From a checkpoint of a small transformer trained on Wikipedia: width 96, 1.53M parameters.
Each number is 500 + 50 x the weight over its row's rms, rounded and kept within 0 to 999. Layers, rows and columns count from 0. Numbers have three digits each. The size before them is the row's rms in percent of the matrix's.

# layer 6 MLP up, 256x96, rms 0.154, rows 165-187, columns 0-95
097:466544496398466465448547428444546452389474493490400490473510517473513455486428526544567505536496455580574506502487515472512450546402504482443525529564448480503531553479539552504515420521498476530503469637493504547487462459502396576462481467512492395499530566557496539523551595498520535664
099:473463514504481468526477489467441524556501552560530513500526394352483497455432526475489428501424404430449443520595491416482530508504480577472492533494517511467468489513575499490560502490539414465519462494490503496494587569488437592328501536502453457489553658457444494477513470489477515498
105:508466505500446520484501383497491410528557562560559557526479483498513575447559637623548576500484476541506486418542482557429566548527428496505515587455488451459468495508407538550456515433485550584487500485507484506419566387510505569493483555540475551514444497402466493432504535488494506428
103:539427529474492567471499529472432473503478517518492510473483515492435511551616481516482473402536523396486491572556524529449546545446470528426473478525578528532508431381371515531614516495536537514439519451372506533514454492491566581480562451506623545536475498465523452513445468543490421445
114:478504481454504444472565488395417435452538458506504442562499522633488517429470471489506495557485496524515460537518423633482496556570534607448534496427497432512384464528574502497522403451521467477516564510478521466529534594470552534483481519567445558368520472483445493407457501487515512492
108:471513521465550514537535408484434503483526457545494536400480462465467441445454518465507524450423398469534460526478485555584317362435466505538515476476472467583357499458411542470510490503514517524437449466484507502507509516481482563465537444535543543463458475536537556559554499527532582545
088:514498489442357585468577529472475554467555508484509558561479546429507544458407435535430553526526503597424495479414469534446519505499543483562559539519476494490462406476530533553507507466583557579440515571482524471541402424496559481453525573453502605500460491500440577587496528505476451536
101:510542416524525505543540517565483529437551542605501452360462551600503565509491527445503512522490454538493557435419580540507533438436481459495410504496453449455493456530502550492489503465470415463553578535469487492431430486491430533502490594560483477454391459426478607509555452540486418465
102:500559557600528493393447462505457575525559578460530493397567444484507525484405452574515451548489572416587515473449479503539495510422487568539471486529560509455528491573534463543531471501585502530527423504507512483473500421478529569477439512558328518515485499549533565461491417518489564515
093:548471492539367510557494606480496503545550541474551471511380503483494551518505498476488498509524461428439496557612512580529486517540489599518448524493482496455493408488468447371519434565432514448604472487504498469459540550396470530466431528493560494484417496584458498523551420472424489456
101:529508525553521420579519483527555537554502476461468403578533602478435484470472516474526539403470575509487474486528436446396575484485538526446412511465419487538538620566552511499526465491463560472507463585450476476531519442515415489468462430506590512536436516585509491578592486445433552533
100:492470592503452419480495527575467557492615455516464555513527499516495404434517455474531506336461592518535514491454415477481556503534462478565545549482495416407544468575459420583534446551493576523545511524438485500522559503541493538444472583525530597495479505477476495519453535563549593501
109:402629514560458474548522508474532456514491536567440532477506527489547483511473430536444516497488390506472456549527518431487462516609488475523457519464492526545515466502497542414515504531559453582498363493463465497544606502480492616518477546500538523536509534555600484403574507385422565505
097:520538472501500456486474428506546436527512510503531542522568399494462493445486394466531448497582509450437625504479496459467509479492546513473504519596427428560515579552429517388568460476482446460465496470495448506546545547586507598418440547557558508551470522592502414480455422560513572525
092:472411522426467578499454460535556547577490562448495469421430507539502506509508431493566494477618570393575447470575523605577494474564516493578571402537443451509504483507504502510523541556493534465550377585509533534486497443514601523467532462409480460486503519539472494552448458506542501495
102:574529463506507561449430454449503604455451548444508541449515470464517439584526489482430502470528474531490511495503568445446453413461476379436461531431476472492535582454471592573546493559561523574475471433575392480465437499467472552528461519431596528519513539414511463517568495503585449457
098:523598414550459444428514463469468536536576557522520455521521556453547475514514521582488464451436531530425524568565510464418466463382540539472538490543408514470455503556517425452505524574398410457573510521502504438450502452450587459572445525547450558544499543421405504485503511442457530485
104:522439481549563505489406533516499496392490406513455415577546494560539448410436550518601534483512518410394492631468480516418490504459414552625514455465542530432450460453510549512466543533506540499499469532526506535522470478500488461447558526548523462580585537547469530448455522555490505546
088:488532390474422554485441560448568458534557493420499454508507482516586524467571441493510527548425439471537491571499533459506500450495503434511386535497527568556538508465521566598406415566494497439523473468385453480564418520541467573447483558478507503526491501532484536402450546403558533513
101:510477456519537519492467483572612564390608523510512474442469517463456536491488531510569474453485501528356485467553491440476451505491545464534441556441492537533462496531458461524547562534472515577481576508420473473583498432458411444484486458461451580505553522461503491374592494439617477513
092:508432480536470569474588434476446571519433434532491511481513521478528498487462440518551492502489527424572547553479428541505630573568502431540494402419534489513492425520422553520487534553567490449439555426505421450485523434539419576454528423535472579459440530535455555553508458439458551541
092:540552497574540592609597493469480514451509574453508468555438454549556467503425406497488530468419561490494541586501454522492501568512445416478474528532517456502490509565542506432512548575446551454434478470569498501483461512483528515525533522433429485504568514514507432328519466464473379541
103:414483496565480542445478494477483619476486444377518502508454446439441580495427603523465547527475494488583553450475524577490511572516519527477494535532444586458479490563529442442456449463492548436492535510577480562481470508461458443530447485458385411618455501500479478503573519568474412523
# layer 6 MLP down (transposed), 256x96, rms 0.145, rows 165-187, columns 0-95
102:556460412498450575582564497462495506428440567529479484468593448588482513625567564502553470489557529486477515468483586555484530532551464390533504541497561422482468508543484497451441437446462527594486550554458509463417502499491586481564484524535417513546443520461522427489508431544555590519
095:517456550554543428587461453481431619435401414470511521502556449528427527435592449511529491451506507441386463474444467480497455401617503489542547579439553551530522517475515528521532491533444492553533480490568562585517562474473495492468438442547545556438513515556410455485461467507483477470
103:531571407589449577492378472514528565467486551561475433450506472486534517469612402665535448528522544503502479480558451518507431469522505533481476503503577515486570490480511453516483458549554451531476465499427611519430492453489448456499491522467499494566471507465568427388483418491492539537
103:451508450388470438507355518475571497539502490523491593567447525463530563531513559487463523469490489519601552552456519577522386398453518485534516627534548484429500443448509489508453569430488521461557568410473493430515455488527505460485418531494504490565548547515496550588475559518507477542
103:541493530521551507574517466522554477525546496530444530468474428490488439480486648586464517469566487528525457483491499437499444588575484458453447528518467548475411587613462529531498519524463498446444571527472499480539522531308495495478533509542552579526519576611530580516490474472456533464
101:450490468601532473542505529469463558460526549582523484596425461667508541547493401533516476462446515575538567506458471437454600474491559534444488460460521419542456445503469526531551496508577411484536542479481493558475535525442527483500528484450557475454525605557395448481550408490527498500
094:500496419460412499492545521557534529472465497544429535555538594443477543534433557540450513483478501492397418528447502487483451568472540541463470535526520417495475541552466473514523457506534479509485503575420438480474452536421545437317540617389532436489489409460547467531533484508529463518
107:557548575459465512481533558532515445442436523519572433512502504583419507514549565505537493527578531436468545555556406456486451539414452419484487506512457365534441513600425487512473523550495401591478551554447495427416472480509519430468515532534511578438489590489533536550501502474494458563
096:517479492460484521460457465480487451482519420521581471494502522501492462566560527519364615538518451531494531605531424456509503479481480428560523516567511521538528458483440574445641487582421575490433546498513504481513425516456564466544538465470599581594568545592536551532525511491534514538
091:559430568572470509476545537521496576436483437542568514375516494503601526472467467469452502649567552518484563478500522480522457541536618481535493404451520523504402402522482490546621548469529462480445464492470424514532449441464487464479567502511392580493478499516492492543472526468525528497
102:582551484462482528504416446532539494465438500478570494569508537456460526474478476464407469428503457499591588519506465522515466505490445627499449484454563508486479509526499544465486441430411504497543513553544489517597489484427351402591501501565543585454620486534508532499565513435474455478
106:546452563486494517518389459444379511513563476401546430438463545518530509570479485538485471545562521455502525441515468495537462555521494517461473477610552613520435503494452507585521595525490515491525562441489360462435420492515526469543503555454500503394540489395537533457426525508501463529
112:430482554525572547493566524503609556419442426496489559539481454542519484492424460513483536444502524509459500524483450579497480500481534452454490507462526537574475480456357532469481582482450508542505493400603462551512413521627516484532451523564502537517466471536440598374500434473521530443
096:535623528580487485480470554525496436474535502399473601549517531504494494443440542597433528497470467448545477479427452363493492468425474484469386448529569518478437478411538459455492513597457501437521519554459478513510607466496427507578498502502531529500525560439413432498536477466462508449
090:437426485422370521537473512486483549522599535560442480467523540548477500400549449478457539507468532410501481400442549540427531531552515536479573435473432493449416361505555574451502427555486549529492543518550525528548520507497522531536499505486441396544426497464468532530468445470575548500
108:574477559464553418419504492544502471490494559505531573530568442440541370532542532430493450507505459435462427510383585441564522532483468558481429516468470471617593433509444433456504486594525426507500474457462466498413537469510551489558509482462459458550547471560517480420442476517542484526
093:514550418593607553577466495499435487504420505550403463465548450562491444483438467484508583438527467569497482527481488445536489545456635549472447491475514467509410407531498398551497588375456508552432550542487455452507486501461493497512469482512452528526463484488475451552456537584490570451
101:427603450567565454624548411429501419563488543445582526420459445500495427424402484460503532464519430466527505531555492473491522518553569530493536456521479534487621596473400469566566449494532484510535452470493448563538541514572512612466514503526505508526460479474533488524488484455523438493
091:454481461520369544468441431460498466490497529493479545465587451450493484476570462515487473477529477403425478612565472492512478494448578526475532514445547497464553507408464513474455554600530446495496508525521553479463515373628432437476504494466484388473531536587471429510438512560419472495
119:503452522492542544549544455439523503470505561586475529371551487504478537466517588462561486466503486534527685458441426517556500478505536449516440487473606475507411422497472549455477528492485535446534506516585455471479501441538469483414597555458496563558492458430518420476508549493586431505
095:548526441551490585525478505561568461566460516556505479570470394492460568611461537454501531447469506475466413463523385430485489472492384522569508535510484527434505554513501517411473414505497470459491576520472560560425434438525561489500547464557567446518462545453554556508537395466521447443
106:514482480522522486509572487527573568504493459528494376522585557537524500430482467428561514500516565482504458550570437529462510525443586531509454481585557615512546534386508543476487533467465511475465555482621470550508513584509516455561519415453547566494511469453477646401535493495547550516
099:418531640449503511517549547536500412479466531578530547412486486541487495522485548467409557550455531505538564530451413520447543521557514532577579426479509486566502560498503458497464430497432516606478471464477472463524458619486458500594526488521530566537501510502579585446493499493455387568
# layer 6 MLP gate, 256x96, rms 0.17, rows 166-187, columns 0-95
097:434588459507478459538550449495617537568458590460559600505547515527458432496487555545502531584443395497541505524455466485541514526546505565439443516476573424545474542498528568473434523493497468501427475536517494546576465489446473465556504589433412539550472421541569552455474394504463562519
105:548547478449455429433535575481419490545462443611439467472454466380505521464539506533396563502507497518485506529493410509584615523557500500399534472348491476517470523597553494566440509513579513541477508490553533497534543538530465581472469489493511609500462544492475548457514527529559507475
105:499462503479567458505453504497585550480462515459578427532503546614464532539507505572433501444562515493577545508472573469472450556525548377509472588595467488477604606456447543543445604544472509469566460503563516501453495490389486485508459462480481518442539460492489575501453549560511506601
109:393533497471415513537511501518542497508498490553515561520594403378496496502571532545513554563475430509618448421592434523493465516506506511508508465539478435531422468494504429614530567520478467468491495496459566408482539543442494561528530517533468469411421502508404462562537553461437443546
103:526513505485542565552483513569530549512484463618584496525553511538515477559471553540548529581485445447557638503461499480581593536618585474558477572476549459450413465443462559491472498561526475445529473476540537535473636575478462472510502450411492527482512474525471491497474379510483481503
088:459526514459465463413565487451535490460482473586471509584498541512473527535461506565499605530473451460446532471460451478514461516507438580600513587533589528495464606479539508496515525508432560443462485433533471504581538539426515418485507557515523498494581382536569547581546559479375567471
102:405517513556454523517435422610544523534391482519503430439508440485540500570477536499430446577504500522446527460476448533515487479491413452406499436503483465499487610468459580505508538546517432442543557475503473561501486492520518503542515368426515485387439461504434507594439546578453517487
101:415445520471482430510485583507531534475595546577496481494488579570445593458426571494550497394487445547513535491506530455509483532392504571477415439533448524476505467475608479501489525401541520430542474558468536540509551473424472479410495553521403621418527505494510488498515529515553554520
092:525533508467444506501428569538489473593523485532449542469541515489441459427556358496524488453482403429522429496568515620483518489459444518463521561476515402559449538593450552501529449532548555526503485407506503511505600467440449502481442556522620490535472478502426502414550538470561475466
108:438499447542499504499496580413544473464506516455541471539526473521445497487433508552435426513457475499586571548396434572517439464441533512522418517565595531504380473586512533429447496394430424506496591423525481436519450470540480446556475487506423458507552539585476554484456508562507464493
104:466528505459520528566530537563413582541480516478510553509510449500458550340497441490491460482507537490480443575542484541447531476485505480570501577491476402470467438571574538427494405458459456559495455543462599544435501585474545517438556502516498447557494451621443577434536432533543527497
114:532547524390486448488498496526585512492498413506588569477602408447581513444498499522541543524524484505552460452522496586499498432473470370494380540540533391387455472568548515527489495481404455504461598482456457461495489489523560436508512478482557446465508577495497515533435452518459541523
095:530493502414521566488424540585612553524458561462548614480541556545504507540616442466522530533546576563519532494555437523553486500514457456489460512474474482559486530483495476458556434573400466514460553630504496478543489422599489577524441532455514517590459538462439507506554553467472541445
093:502507498401433477523406535518498593416484575465494522508525497440519553534488489550392578449491599410461566497497497472429482544510523486396414432549462445438469536603516479532498493533472490523526586526479442517583538581476486512542480511472589505610432549465451448515471571539506510449
102:467499530466463435490435455463522533414478510545441608525588493519470446489579410509511478449438476480581553496449431424543553518549454470456439557421578518485430546552515600496500486528510470562446465477530444475521379438511408542542390489501552559507547550591538505575463494474498503496
099:507549497440546481574550419478465564540528466470461510551483529460363472550485394547501467404473498484517570493429587527617475417456388595498493510557483536473582494551533531443525543524435473457505472462484488480491491500545569493543563578476550389511565509481402529466538493439509511515
113:604515525415505446484433509557437542524549428538518547436628494481472403502558446598480498502428507471424549479490469512469523502459445480496550524538481487539401512412440445515417552471389506461532518494468504472490529519538498465583456481448491559479547467502474346492486615541505502533
096:531607505444584533446510505573597466475558520455561427565437495468460542456506500556471607448483429476535523527511521484448465487450519434535429494487527442559494554433506507570524477537464391472436407466516497450553475540507473393507498544579485556445431464533486516460413563416455583478
083:482480434489516508550562520439454517554480478501528450482541500495539463460488432536506516487471539538551468480439468547438549383593498508531531503498503602490531486411594503423355479476554505442523529459531529411485508540513592468543537548588470595485602507523473509583527420495437447385
095:508469511491449495577440505515552600492469574486472496444439480525319540448551557466469475471402536455511473475464490466543485389501438415409481536500396462445479468604352491432517450501522466565459543491502496497455432464555533507483484517500542522470509496507513584482415507481533478493
102:470528522419578452484483471563466465564407454487381527478557406476480486375538510625395482412527432577527506536472525468528468449488464544521484558493503439490447516523486528492514461460533478457524567446472528517498453364543468477515471510489502459402455484503557415470504571536583545463
101:626543547563461496587513562507457444448419495561572461489468538479479532500520513459591595451445525572529500483505494551518637409419505490522445405505490508533559509524462550546433443419461506446487549502537497469475469547513571481477524490430444645534458426505553483435492481501471526490